Weights of a small transformer language model.
Training: 295M tokens, 9012 steps.
Each number is 128 + 24 x the weight over the matrix's rms, rounded and kept within 0 to 255. Layers, rows and columns count from 0. Numbers have three digits each.

# down: layer 12 MLP down (transposed), 960x160, rms 0.269, rows 511-660, columns 80-119
# up: layer 12 MLP up, 960x160, rms 0.269, rows 512-661, columns 80-119
down511:142121090122125117180145107137135157100131190139099132149161121077112148086155184125151105129112117138116114152126124164
up512:147115117136087138124085148131119159131126130118105085122108117112149145117078152120179159149113085105120139118081116111
down512:156132116117128156134079162150125138142148131110140101149111146164127106108133177111151108146096129122122122150149128108
up513:140124092138131155123160117123158102142167117125136131145103153164119087169150198164141153121160133140128137110086098122
down513:118187107143088142094168089129095122110084149134103116149167145114149141144153140091150105087155126127084102166153111124
up514:148141099140088136076114102100161141144153092116098129112088105136154146143166136111145150131166130113101060109143059140
down514:127158124145104120137159131124149123132144127124097126156142142144092139132133138104112153143133091159087136130136159199
up515:105104143090136093157150099102136102172123123145102129143123107163131109082141099116135144138097118165139130165133159121
down515:122119087153142162116123114096116143144136128092117167135171134111117127140152084106100091099121128111115111102135124105
up516:131110138139136086096115100099128116183109110157090127109134129136109175121036142139155161119107141134163097114095158137
down516:112156172149113117144126118132129134151213121128130109139116181000162064140118124115151156138163120117167198123126116131
up517:105082118133156130126094101157129135130147102130101153092121159121130143168102109107112184138130129128104082137110139130
down517:096081110133145123159101161137121100105145152136132139135149105119131156163140104099133184146154111131116089125169143118
up518:122130129123118109130115107132136146112115094128175155141100099147107126132085140094141136142144161151116116093153111148
down518:126156154152146103141167116136151114115046160153111131134142164129143153140172144134168111124123126126116117169114123151
up519:170108173163140102133111123103114142152108105164145159101110114135164112153150144118129141151131101102112086143128131118
down519:132114165114191125129153179134108150117162146079144143120151166133152101113152171116142137106151138156108170137096116099
up520:149157127074147132125136126120168140134129132153100154153140144121190112153167116106121123114123150193112094111113105147
down520:122119152119139113145113107157076131131145149130146116108161173108100153128123136156108155128108143147127143131118118128
up521:166091145135123120121137091146139103140135096103166096136134134143097134157144148162142130130096121144144103109118070149
down521:118135153092119156126125114139130142084131104097122124120108129082142146122137116119162158157115125156128147110145091129
up522:094127102153162109113096105172146170142102153117137110132129123148100149127067119136127075140142107143171102107154162111
down522:119110190100139118105146101142116146148057144095138193095132166094145149109082139135148128134104111118163144109041123113
up523:142146126138122138126135112122150147113146144148081125114139079082121133126137131133078115114127170158142102139144130135
down523:147152169090114119139118068117187098164129147151131091143129144121097095130094078125122143151097124103114122132136195113
up524:138142159097112119133097122104139084127117137150141130138129117126109110148153161142129137145131106136145124154155142091
down524:148130106128092127143136137159139151115135122142141151107119153130124142112127114102102153085101137132081173126116125119
up525:172172139117131109136095100155142104107143142097139182137086093135126123155104128148115100099154111120177148137100120138
down525:153140125146136106153145109113121124120119127106093153134191147127094134108107152129163148152150142142141129148130106153
up526:178143111179130159136106120121140101119109085141153159126130172147097119202147134152156118131127138138124121169088125190
down526:148121142112095149149104120108092147137099165124089148149105086143141103162111136105148064114124104141142125114146160168
up527:119080126148162177175101101157110139107126093194149097135161102158090151120135121145137166136142222144107117129133154162
down527:104149139152135110139114127122162108136052182155171120110077122146133143112123131128106160124128124101174113173129128146
up528:086114131125151141149164159126079090152087132134111157131093144203123141128073165132132129099171121123212106119147112154
down528:124148138135097161155077142091158095190132176153195137137107087114085100163112128137157119117123109125078150120131166101
up529:118134103147144164137123138124098140123093088129105127136135130161180127121169133155140029109106123131119121140143144109
down529:153155139118114078098126174101120147129101153116107103094123154132104097153140176096105173120176075103190162163119115089
up530:141136118145152132118124149153113182107111118138107135143131125122097155087149081153132114080123128161117072099088143148
down530:126095106113163110133128132110101140117140098095153155138112138119174180113150152095114147145158073156164149131137124119
up531:147125146147109152156128124127135172127147136115162126133131132119115126113097144167116145154114157102124112184153136133
down531:131106098111116129115100123136078122146163119085133168132087122148135150094087091107133183128185146155092156124116094150
up532:146109084161123146147143127132125138153140145166087147155132128172161115152150144104139109135087138169138161103141075119
down532:121134135139180104111132134141162141166149135078118124121147126124136128137068106154133070157139117139135109145109122105
up533:107115116082127123127111073129154182151106134143048144129070101102125133152113140094116151098130107133195140160102170157
down533:181131151107078128097111165083159123137099132146098124128134115082145104045157035127144135127111129144092150089108154165
up534:122122161148108167158086168162090115139111135138121156061153109120091118153138111134152123088118139117120178142114131119
down534:108163166109088140133084128134099124141116108115154190144122118125131107153088125118102104162080195138087169084055160133
up535:118105136133124154182167155123158087143173159117096120155164126132169144135146149123130158143146146106124121117110161109
down535:153117103171115133134132164077160129108133137146092142131088110144092113121123168141147093123123178098093131140122119087
up536:123136124152107150115100123144084124109104140157119117083130105108154150127130133159128108126173084141164092126107101133
down536:162135092141095145088173139116096112151125112059114129177140155140146152083157121117149115147119143143140138116115116097
up537:134124149148117127150132116109138164139099136126112133137095148108107152100123121121119091146135100133119164142146107115
down537:097105097114111107138146131152137128168132142161147147136152131128147104132137091104125130107126125129148153129134174086
up538:169160115151142136150124129113130104133160179108095115131164102121150109072135134139140143104120133122155122119142167072
down538:132107132147101151185085126134128112124134124122137117197141128094178138113170118133093137152090131141130108159133140184
up539:122152144099168081156104111146111150103136115112112123184111137140156124152122149131106132094110116135133157159100115148
down539:115119095134106117135139085120116140116120145158095089125110147140147150119145119122150147132104139157136120139120144149
up540:156131127150153170144097100136150071143143115120145165138172117171129132133129123164173134162100076137175166131106156114
down540:122141120110109198048050182140133083134109148126116094126097095123131092135201091151102180130089158132101137120128107132
up541:165125131117157128147117078135163086119093113114137119091191146160131130121149154128132117146095188153085109097132127103
down541:127102118164129127146107163120141087118157128117166113118131107134144143133062162113118100117110109084170140154170126113
up542:139150171162129140114119124168111149152118159148099137146141115137133152095110146166142102150144103157117092094160134072
down542:175108104129095101137103147150131184121112122126149115086124134126083136098118136111155178095109163111121152093124137106
up543:128134132131127122131133127123129131127133131131127129121124130125127125128125131126130122135127128128129131124126126133
down543:129130128126129129128129129130128128128127130127127127133129127128129129128129130129126128125128127130126128129128128129
up544:094103177116121156131115106143131133164096131115148159113115132117123169118111110103097117123082158084182144137100129153
down544:100123119114137148103150139130155112143174127099181144124144131141128108107157092120128145094118193140125098112135173090
up545:127119080110123145127182109142120109158136107142182098151108100168134155144136122128131153150134110135132124133144104115
down545:143145091069141096139110129096106126115123160096148141126081116125088142131125138121067098107135103146126095189130073118
up546:139123138153119118096103100083136110150121142132155107115135089164142113172147117161129113123115108146118168097115125127
down546:116132147148114185135129160111168121108140158135144086108127131153156144150129108149119157117112135115072084138148094104
up547:099115128196142140094132070097153116176098124145109134092128150136105109155099123150093123142130133092140104097170118125
down547:124124140123137103173109144118097140113120117111187081110120119124102108088155114144106147145150141098160118108143175154
up548:149153091100219164154141133143120161132121160147103113137151107138110120124141148117127103149162109094092139098152179151
down548:149114175128144137123138135101056103167125151156168135110120168108119109121132128118160181086131161162143157087107127161
up549:146120133131127102077117152093072102137064135119122063107137151122129101079140115076176115120141159130130126147080155066
down549:114126106119164144127163135127143146136117156165158085148100145135138137122173116143121147124147082123136106097128143125
up550:126127131130122129132128128133130122125134130130126129124128130129125124131132132128131123124131125130122128128127125129
down550:127130127128131128128129128127128129129129127128129128127127129129131128124127127129128129130128128127126129129128129130
up551:134135179147132106143099087122104140084136135116105081158113105164142149152121141142103110119118135143104166123100127162
down551:127153141166180173112106132169135124136157151132127137128107185126135142102172085102156140111138112133145144123141153109
up552:143122153143185110118150089114143155111120108151145099134130130162092117159159137137108124169113126115121143108167090134
down552:107106140129147108156143147126149145102122137163145142130137148151150087114140163103143173155125165155126112122169130122
up553:121128124126127134122130126129124126129126124132133129130126132131136130133124124127125128127123125132129127121130130128
down553:126129130129129129126128129128126129130131131131131127131126128129128124125132131127129127129125126130127129127128126127
up554:112099130173150155129127116119133102164143140119141107140083120125107123136122110069171147146101142115101132099147137106
down554:174110090125122140105135116131124125105160115135117117120109127160107093108138153120123164130106134122133140132106124119
up555:083109113113075181101116138128161135136139144127122150136119145179121092184143131177133127107095117172140122094095125124
down555:130144119100094144152145128137113138118156109121157124118181142114087134092130113090108168089077146121116140126096127097
up556:151091082135165128139149098079111099126123080097134104165165159118114148159152135085151105098121101169151135104117138131
down556:148118163114098127151100111163128130097079134145119160100156122142154132159109100118155107119123108109086060099114104090
up557:148102147097131125088111072146166099111131106179131161130115142140117127116109102124107165154127154105162097119114156121
down557:137126176127153090144105133119148124119146150134124147158128118115165092170119148177172145180130127114086140126143149133
up558:087099128127154095113129142155104126158134158122128099135133160160113157122112153169126154151124141088095139125082130091
down558:122098132137172130140121141130134097161110116136095121125118140107080136090173083147108148110143119119120141126165166091
up559:184105128120089157123116132133144114134122156151146112140146098145174103124081107158129083117155148109146085130078117089
down559:136128077155130143114137136146128137123111140117117080131137171136097142099137105095127107120153105091156120117143145147
up560:127203134128144121146157147089148135149083146099123131090186050082105047114146075096124127153082124092132128095075150131
down560:117127080135135092079125117132163161103170100178096127108088145086165127134134123095128148104143122138171154083122100157
up561:133112137169127081149127138107120149137152086120118154122143123148100099097140137093129161109082165112134147106125125148
down561:147160116129126125161132160148090152089131129157117139103136114113118146119114140138106117078124112107097110109140131122
up562:087170148133104150102111083143145089124125125148123142110166170112105092099207180126172145101145085149137133092144141105
down562:101070091095127063161166092142182122087104198130100110120158163179100153103095142091115146162153177105100144109172126169
up563:144108103117180160146127135180153123107079100144120100171133076085076174136190166173117115111131136090138139152111153167
down563:148143114148094154143160101106130130116102086107122055093092070141155138141120119112103141152137180153100155093138134151
up564:139127137146105119132116125182137094104104145124124120142170120129118146190139094132121102141176106120071144127129111085
down564:133120152116105145140107127170117121120116135124099106127074164149181093084093126167117091147130129141172125118122133101
up565:134123121115120125134122127125132127124133123127115126128135132112134133128122132128135129121135127128121134139135136126
down565:129132131135128129139134132139119131132120138126127133128120123131129129122134119134129131138127132119123137118137124134
up566:146108104154136128163106114118167106138132124103109116124108119159136139132091133169096098114114108169169132120111119105
down566:139099122124135167128174122135152134099126145113122110146125134114141122142138098115137144130127123153109167149139140130
up567:175139116137140090134141082149120154086142110136111173117148160145106119111130131116115127166077134189114127145117104120
down567:130142125089092145110102143116097101122134152130129105128070173105131057125119135158140154100134122154171077118097114156
up568:110100134123091154123138094140136121121143108137155137120148125124094085111151135128127133177118099153091136106108124108
down568:105118134109161122123152123113111133138135091105100125114163091129134131123096162116093122138106140099110150145151097132
up569:079129145173094152180113121121169075102126147131125139085119125113142147122121145166130189098129171195166133110138117170
down569:095133147137128122134148084135059134131140161134145113137131136126104114144082129082101125062168129108125110178180134133
up570:121113078154092140157154114095116170132177158106111125161113172140112203176127188164075117160179099129100084156102137128
down570:161182214176146145118155108138071115144086104151163131140153128178107113102056055172160069164134104138106150111156120126
up571:180126162127122096121112137085164105157129144138095154138123131142122144166103111114132167126130113105155130125129137122
down571:153129103123140076090125120113158150117086136125130132130140150159104126152086150131132093109092124110130096136123108106
up572:131126113132109115095111097104106116105119110126125075186142122144155148115162120112113124149087123112143108132100113103
down572:136143105121135127123143104119125132108105143120148109130132129138105133081142118079144107083128109121118121108126106129
up573:101116188116134158128111136149118103121122125100112124111105111140084143148135144145102118106105145168161146143086107141
down573:131108128126106124136123140096125124145176144121127144175155081129143101128122140126111140124108115133107127107119169136
up574:143118156136094104135139141121144093147126129145102122145144127155152124114115118119115158151118139115141143121121120136
down574:161087110137117112135118148135106106110149159123144121104101114101155107150127117101111107094188133127116128115148174116
up575:147097110120122186196104147102153111129102143096118093097131134128134119123145179140136093119092158138132131163161114092
down575:146147160120161135168121129143099136095126102084124114120102131202145096109130122100075109092099123122129109146185111149
up576:102154127202116141112143143149103148105114127162071118085184174116144152112100152124133125113152147142153128128144132124
down576:115114140123115157177137173137125172155160094168105142136102155142121169090126111129067131151142172090060139157129125158
up577:129126118130125131136129128126122123128125116126123136127124126129134130132120126127123128137128127135127125139122123127
down577:129125127128128125126120128122133129130127125125133125129126130130124127127126127127133128124125127132127128129128125127
up578:120122150161157133161124120126139108130119150110107122116133152140147160102092129141141156138100131094130112132127111127
down578:124155128118123162111130130130110146141114109149122145139075115140122131121160132125137114120136146141115097124141153131
up579:120106136180157153109163112121134125122099148145112117142083153114206159111106128179144110165127144140167133126177095157
down579:118126138142095077153097160135151119111139113115135113120132114111090135168150153087094146093156087115164123108131128120
up580:138124094138131094147145140123153147133135112101143136111096144140148112125130122140127115129094133118134146139121129108
down580:118121107131106131124121116149137145132135134123157118153139125142136159138162121106141119146140087112127121139124126111
up581:142130060095110142112120097191092122101128112124063144135158119141128104109167165147148129117094173109156159191136146117
down581:157125184148101083118163163121083195128070112181083108135058103143104136118131131140142156105144119107095122130119143107
up582:132128128128126127123122120126133134127131130124126129137126131127122128131126128125126131130126125127121128141128117129
down582:129132131125128127131125130128125126129129129124127129128127127129130126130132128128126131130132129128129129125126130132
up583:163140125140105098146084141142115119110160155115089113120118104110130145127118096091162124154077138119111148112128135068
down583:129113124079148095130111125085128148130100131148102111112114148103114115151174109111118128112116116095112118147185091165
up584:112132108115155115114125124122145125127145112143101138100121136117149087100114155137118135111080159166160109104141122133
down584:149124162116134141134139120108178139149130119121129140131104116139123139094137106133131124125130143116145145152114133106
up585:153120095130127129114143057114160167153129110119173119115114117089122109142203129129155148119132108130142113109119138138
down585:139121108112140097126148143113158153131089109125139105176114097167154136142122109157126109093121099125124139101119171119
up586:103161117159138092162149094161142148104114146130090134146122154120118095143095168126112103147113126118122121122112129092
down586:169109136110131119118103131084099154136143161114092154161097147167133138115132131132165146111084150121120115126160142119
up587:162117105128144149141120118142151122134168076141154124135142127147144158143121123184141144128115161119111158114134119141
down587:159146100133077144122130144125098142121132110149149139136122116132122131140130115127132171106124137124124123110103143142
up588:111152104132060069127099085147119126077124165139115105131184071105129100096125143094182127156112127174126133130083167154
down588:127150127092160157183175156117102163122143123079108163103067152141115164160158125130093146159096138106112102201146087146
up589:159104091115140134128081106160143095152146097128154106134142103161139105176126143144172150084141112115130109086125137168
down589:146121148104106141095105099149122144061135108117130066112167119139137167144145139170099094107107117082140122108092118110
up590:105146097147119149179160084097160142141146167166102136127113138147126116118101098166123072109090156123133118123154128095
down590:135163122105123115166153113140104115114119147125135100117125203108134123103072131101139126139116140110115131138162136116
up591:098128096081137123147119089085145133133173173115131120146137111146143151146135109131122186154123115138158109134059141143
down591:129134133158106143121183200115112169139130135130107136144125112138080164157132079103139112102135164074141134105110123125
up592:152160149110149119154115165140137111114145097116141100095132119117122107140104128117112161150127129175114134162148131150
down592:113138106131116123156110128161131108143119141139136158135128132136117110118139126130098103132105100109123122103138129176
up593:116136086112155097133119217122142116122106098101047103104084154091165099095088142167204138114124174142168150157168144114
down593:139113164118150077157176118134158141155135149108151122126121161121143091163112130106112117139116102179153144100182143102
up594:163120099130133137110157127114134120136126062140103115123101139148157089137099138098132144087100062148096115142113142162
down594:098115144136114153137160171187121108139146123089170111157123156096161150126145136130147094171099171128137137155147098115
up595:140101146170116104119110144136159117123118125133137125114108137110147127142108138124134091110147105106124173133133110110
down595:119125131129138158131147102089141159145136128138130105106106146135121107102131104104099129091140129136098106130134144111
up596:130113140175174138114116103154141118128151136135113156078127150118119143140104120134126110094121164102120098108163149136
down596:143179155095096120136196135154104134109137162135165121155150125096136120166153126135121090082111109138118151131127111122
up597:126091110172116133147108080140148138134099096145127094159152122142079125142151116092127099128135138128182105133101116135
down597:095134122118127176093126137147137129156146089127122124141151142083142142131161154150096158152122148110158083139131148109
up598:118109118135129121124127129143122125128129139133126119136132134132119124135116123120117137115140123125123129121124126122
down598:141149126131114115132137138130143123139122126134139123136119133138132151103141122110131114135134139120149123134151143125
up599:131168111136162139137143148161148139142150098140149097130132114135123150145114146121141138110119113091083100078169128122
down599:128139145140119146100209090161134141064101137150117123114120124150127106099108128081119139119171116113145124120124095134
up600:116128141106142156156151158143089090138156138164093121138090109149124092120132154112156110112120111101117109179148113157
down600:141120106158111133101137141144129107113120140121128127128097117113098160137151141158094151178139126128082144140110144108
up601:121105136101149139123123127142146125113150141130129121144134102095162135087130139133101108149103114094130155150145130128
down601:114123091139117132172113131116132140120146116091111117138099133121141127130139133121134114131137101110101127120127099162
up602:129109111104163116104114111106149148159138130131108104073123124148121127099135134092110173146160139127151168102109140127
down602:136134135091086122108137097124122124152163135136152178123156128096144135148158121111091097140107148055111156122146123130
up603:101128091117124175100137126140164079120164139112118111108122121146116124119133151148130114133102134119141108111108129126
down603:130131177121142141124139125146148146176139117126128127142096121134129106073127124109102100093129088134114132157159123123
up604:124141130121156134112090123127147135130123093126156109152088134139098121157148149131145126152168115183112128095135119088
down604:145145098125110127122100100173154128137126166082137095106159129114176090136125105137128126141093119155125121131160117118
up605:105127155122150125078121130123125141129126121146151131118113118135132127163124127129173110138134134119118142129126086115
down605:132137150135145142095105125139117110152129143123123124111105117136162112130137099096103111140115129113122125078119159160
up606:162153142121141122139127144121103160107130080145130160125150077130127128137151079147125098141163115113149119134114097149
down606:139134131112158110095136101107124146124123178112087105151091112118156156101166141117154150145144112154130173123136086085
up607:134110112135106160147103144128157127127096148161155136124119088126127113119076113105092165118129110156135175136133134110
down607:091158096106175135085146135096132103125120113126097113093160104132168117117182116120131176124102122125137129129127111161
up608:112131107099118147143089132123104087164133152133116120110113106145111160185111164187117130119103155126107101155180080121
down608:159126114110179141137125131123119119131127127084154074097172133181123152161107155139134097118109141111129082101174172133
up609:157140088128167134072079125154131121108131103111158126063136155140122147172115126098140112185142077146109117186127160145
down609:130110135173114121158108131129131119169101127088130139160124091144163132142129106114063149166148139069114162154108160139
up610:102145173141169108142149101113126130139153145114121131071125114145147123174110163158095131124136129129100144130085132128
down610:157139106130090162136149090092151127140134115114152138162168154127093149083128115116128141164119104136098123119197116108
up611:123136097190143148144102104141111114115124137111094111119180148109149140104119081131134139149128121100107146148116111107
down611:141140123127128131175153119150136111150111109096126139147125116093116113142135118100129170139115111089149169114143177109
up612:122141154122120132126104137140125120133128122131100137133131100112106154117162118098108109119138127112094129123113146117
down612:119133147123141156138127101124128123122121131161140163119084134100149143149154080156126091104127139119108154107146128160
up613:138081112121124121157096135080136125120147121127118128130126116166142140159088126112132120128129086101161112131103153157
down613:156139131156141134139083107102141132140158125117138121124153119106088077136137072097160114133111133119136092139148129112
up614:108149107101112141114145113103161128122139123141139138122132148129162134112103120094109121106130143148165119119115162100
down614:128124112151120091101078135148129114153162131152144117105119099148106117133169116126070167149178132147112170165145102125
up615:174100171112167182137155129097140091083069124152120139101082136146127110120093103143189111098120131184125106151107132133
down615:134095135154109101146093098172158119120108092139125107100108113154135083177084153131116128100130133104144134114139157093
up616:130142158174163137176150127150103148127111131200080162149166098111149164112120134150132133149076073157156113102089124168
down616:084131109137120188145149135159127134119078137126097122118122119158121145111102123116177131133098139107096128141136147085
up617:186126158099149135153118134129121130094104128139115142147172150120148114186136121155139139118101153151133149154113104167
down617:133125106158165161117111089130104123108129108104139140124119150118109086118122146131116113125091145112151107142132148107
up618:156100118085136100164145122108093124146141083198095133147093171128119181078151144121083116132115104130136134116139114111
down618:145090117069146127108121133158120151130139138137121140117134119093170144136139151139115164143115190139133137120107094157
up619:146131182140154136153109127142131121154135124168118104164139151118115146106118136167162124115110147151172115127131108154
down619:146168119168164128098125094154119121184110092089113104104219141148096150130122150108150077078156140167124084103113162140
up620:122109134125135142128177120125114130133164130088118112126152062124136158142126131139118111163134190148131124123142120139
down620:108112142119139056071145108125201149140111140091127130120084170100122117146178152167131124163132135114112169112146127128
up621:144155105121136151107111155109129151135119138158137133150107127170120118146079150169135122161127108178165144161115117124
down621:131124131134161154140153166084119157102135110117110129151151115122118173105125143143101130102126145132101112127093114109
up622:106093176128201142127103181136138104125137158205133171102152177086087142148125155100108114079156163145124134133111150135
down622:136181140129148134174101093102133085121151131095159122186054106132110082150161131058081092152110125154133154123114138086
up623:098101145117154126103089130158110108091143109122080137115131164133141118191099150140147161126103129143135128137118127097
down623:045093110070163138117144185135144133120179095093105134105130108114095133129134172157116140156143137129123110126119131125
up624:136123119126116128143116137157130145138148100140128129115122129116130154137096105120126129118125132140134097127136110131
down624:142129147181114129111165143113123110100086109100114121100117113113132139123141144131119135132132135131117127135141134132
up625:133091146127156091125153154132133150124096123135133124149136114131096096164144143087113108152119114110134122105150116124
down625:105108139124129129102154117110141143137118139132137121163126119140122119096115119120137132139167146132114088118141161131
up626:190105107136123111110087130124150119130115096138106153137139137131124127093142153120178135143117138103114111119136105099
down626:132119150132139160094162143135136149103150158146148117124137132103126099126147126148148140109102145134091167113122168148
up627:149130081167130113123107125099086158147153095125122152101107139126098107117125142140137161151099115117135110112151161118
down627:148139104145149139094120151105119150086139109121149111145175162111128139159137110097169081151092137170116114141111166093
up628:150168106139136084127074167118116144093153083100112092160159103130165110108140151082152135116084135176158088111099093121
down628:143190121141126123180113141126115115107107097131174165101093113109128092163083147137120138070115111117143152139127165079
up629:147150104156118121126076078161134119111194138108121124118118157104115141109128111186070122112112152152124123126113132121
down629:147138108136144166151153129161162081131155111097085158111117144115126128139100100104093159136127063119145152119120128177
up630:133141103149141119124123111142117096104134136138143104104118116146139147089114097134118090087147167161119129106095128103
down630:115153098137130129142151112125135132153150143142097122157128126112126137156075098115129133104116089123124133105142130124
up631:146113147151148142119093120053152143153144084137129124110153155136137158162081157120109148084159091134119136073107064088
down631:137162191111104193147150101176122185099153135097102109128133121153091110138085116158118158104147132125158127072178149082
up632:139107099146133163136123129143116139114129121118114115155140142102138132106139123111118095127141150148130104139134118141
down632:127118116108107114124120139137112110148107116125126113129117124157154142142114147093134133083141121130138162132165114152
up633:139148151119148096099112115101129077112100102157105105121135115130101147107134123103113150124118141143136143124141094135
down633:134157118100093107129137119106104132103106100128162110145118126102090167121119128116135134122120109173104176141182147078
up634:151115160158174128116096116097172116143119145091147162111147100168120140176118094125140135128154114166120128132115099130
down634:097140105120111149155192152173117141157097147128155099130131109137158152126119080129089152158108081123110144111127162125
up635:113106157106139102105167149119151141091162100151125133103116155115126132109121134147127147085110167138136133155123111121
down635:122143118108177163139152149126094139100102116118108115086108162131112143083148107114141125115110138105135158107152115159
up636:132122156102148161124091116100121120099107149127106128116142100056187122109185103111161097109125139171118156120123111134
down636:135131103075182153101102167039125139110138153175095114104152121128071144146128142096094142139131132150148097161099119122
up637:112134160129109126149134114103100123161098110119109153157144101113118146141091135110142135097119132129132154154155135125
down637:103108123141108101134107164088135121098106119120139131148117170135161122122137147134149123121122155171083115111091151131
up638:178144090102108126091091134146130099115167182184106101185126140120136067148092132113150093127169167145127119142132131091
down638:128122166117094145130122118179136125159131138108087115106111120122111130147139103148168147119151139109069119134140129153
up639:118127140112122124099129143108141139152168142153116137138140136151123119107105119120171141149138151136111140127114097140
down639:158135159134148132115158161150102138110129151106118110151115152139141140140102166135125130075130106177114158095127146092
up640:147145112119128116117129116135153138110113125136155104166140116118122124143122123100133145164136150133146109144129111146
down640:111115138113112139095143145115138109114152124119148103121123133153137109171131099121155114147117116147104158136119092104
up641:126110165147119120119119131147117112120121107094109137124129133099112084131136121117131129132092109131123141137092138132
down641:100112127106126118144154128141109148128159135116136137182154161140104130122125146131116118121146163149118088132124108134
up642:130128116136128132142123115125128125120132119126133123144132128136128135111137139130130119132124129130140129130134126121
down642:126125145129140130125122124105125119122125126119123117131130145139130134139119132120135143144108131113128133127138133140
up643:134142122128148120118130121155133132130141114114131115113146142141137120113118127119128137111131127114128126138138140118
down643:113119136132131125134122136119148107135118126127114111142138107128121137118116128123116136131133118135137117125124119142
up644:137124098122148119083091139141161132154097112130126109091114107130107089112109123103145156133148154146132118138096107157
down644:110120112117144105116129142132152147148089141148122135155164135152107093121136139076107114144122149070147105127173120146
up645:127106149150117151101111108137139110117126134156135162127151114099153137105111114118090086123104122131145103159154118126
down645:144129161142123117102166157150131103103110151123120109114125136106159154151132097126140078129121116112121124145131094145
up646:086156107111134116182119121161163160134117128103099113122134070129123151111089118169179141106087115146182139094109130106
down646:101131137121058138155117134188119155108090159149186148123144093192073143112116076112125135129129153072104097158149130111
up647:117142134126141104099120112135155137141156078121178114096143146177167136139118144117097116147164152124120134135137133108
down647:137149097145107178124106090125130124116106107159109108117146080118157152171156092079116120178124137174100129173108144121
up648:118122151117144131149116117140154108147116141139137140124109133123100128151111162112093101119145074111113120123122095136
down648:130127141121123128128145085147118154111141158139109123170128129112128101144128113072145098140127102105145137133139159145
up649:130147162114123114142125103113121119156146093200153113136152166108109105154112147074096126062167129114114121163180135176
down649:155092139112100137146140119096145113104089145127181117105103151157130162104127114159085143152146121129101163158101155097
up650:156125124118116161157113091113148144131117126138120143097112119140149116144097157136153116132106119131135114135131104132
down650:148119126133096134117133155128130126111132108136130129149118128157136123098139144135124113116119122126103123122122112120
up651:089130129162125135119121144106117117158127171131101163121140116121131136116120141125151106128125126160151131111116148120
down651:142156103148118165127121114144097113141100106120154131149105120145125144135087116168113105136185120152112113090125131116
up652:124123132132137128129132125125130124128130125130123129124130127135124129129127123132134125127131131131136130124135123132
down652:129131127126126126129127130129127128127129132131127130131126126126127128126128126132126127126124127127125132128127128130
up653:068129130141100098156108092066184110126145104163171112087174112180118153083144157126142126148110140147160085123110092130
down653:159191106117134127126134135111102096150128081103173170142168139154128149125101129106122121115112109142155130089129092141
up654:150112151116145149164144139093149089138114119116137134116142090137118145101106130145129120122141113136132124104110124080
down654:145132112101122136147105154084089115137108142093185142152126100074114107119085128149169121135133113125093112131096121092
up655:118149180164154111144099166096126086184099100138110109064168172127163108173128149186177154172135109163098092128124087152
down655:110140145095168108180190158107078133103193130104162083173156132091142111103180133139108141106125120129126134111149159116
up656:152122120138115125144147127114128133109126143130131130140129109136132122117137126141111138120131097163122148139115119118
down656:114104137127124111105134152137142122141119139121141123131129123148128129148116115124138130124115132124126130132134137138
up657:179117160152148107121099107122138095111132137157092107125130166118154123116092145116099054174153115133165141110125178152
down657:113116137119127121122112119161117081135191129126102090149112094123128136167127174103078175142144110153137054122143160186
up658:141125128187148162119124134149107123117108122152124129124166139156173118129128147132127111105139119102100075173125112100
down658:131107110107141111110135126094137127135124115101119119108129160117135076153152139117117150165113134142156095134181116154
up659:083084185169097090106149105141141139087110140117080124128145165144120084131111195083133081186116123123130135079111117160
down659:065124133157094091176126088140161127113126124129081145119122120136156139142138180110102089143145152094132139135135154174
up660:108082135115127133127173104114096114166147127103109139116188125102097134107128078134079126148159141177055125156134144089
down660:143133145054127099120107136122149128105115199108173128126075134139165083105111145103123132148136112165117111105099149159
up661:138117071103142102134098096139118103099147123123126147108136151107136130146120138161120109157092097122132141191154121118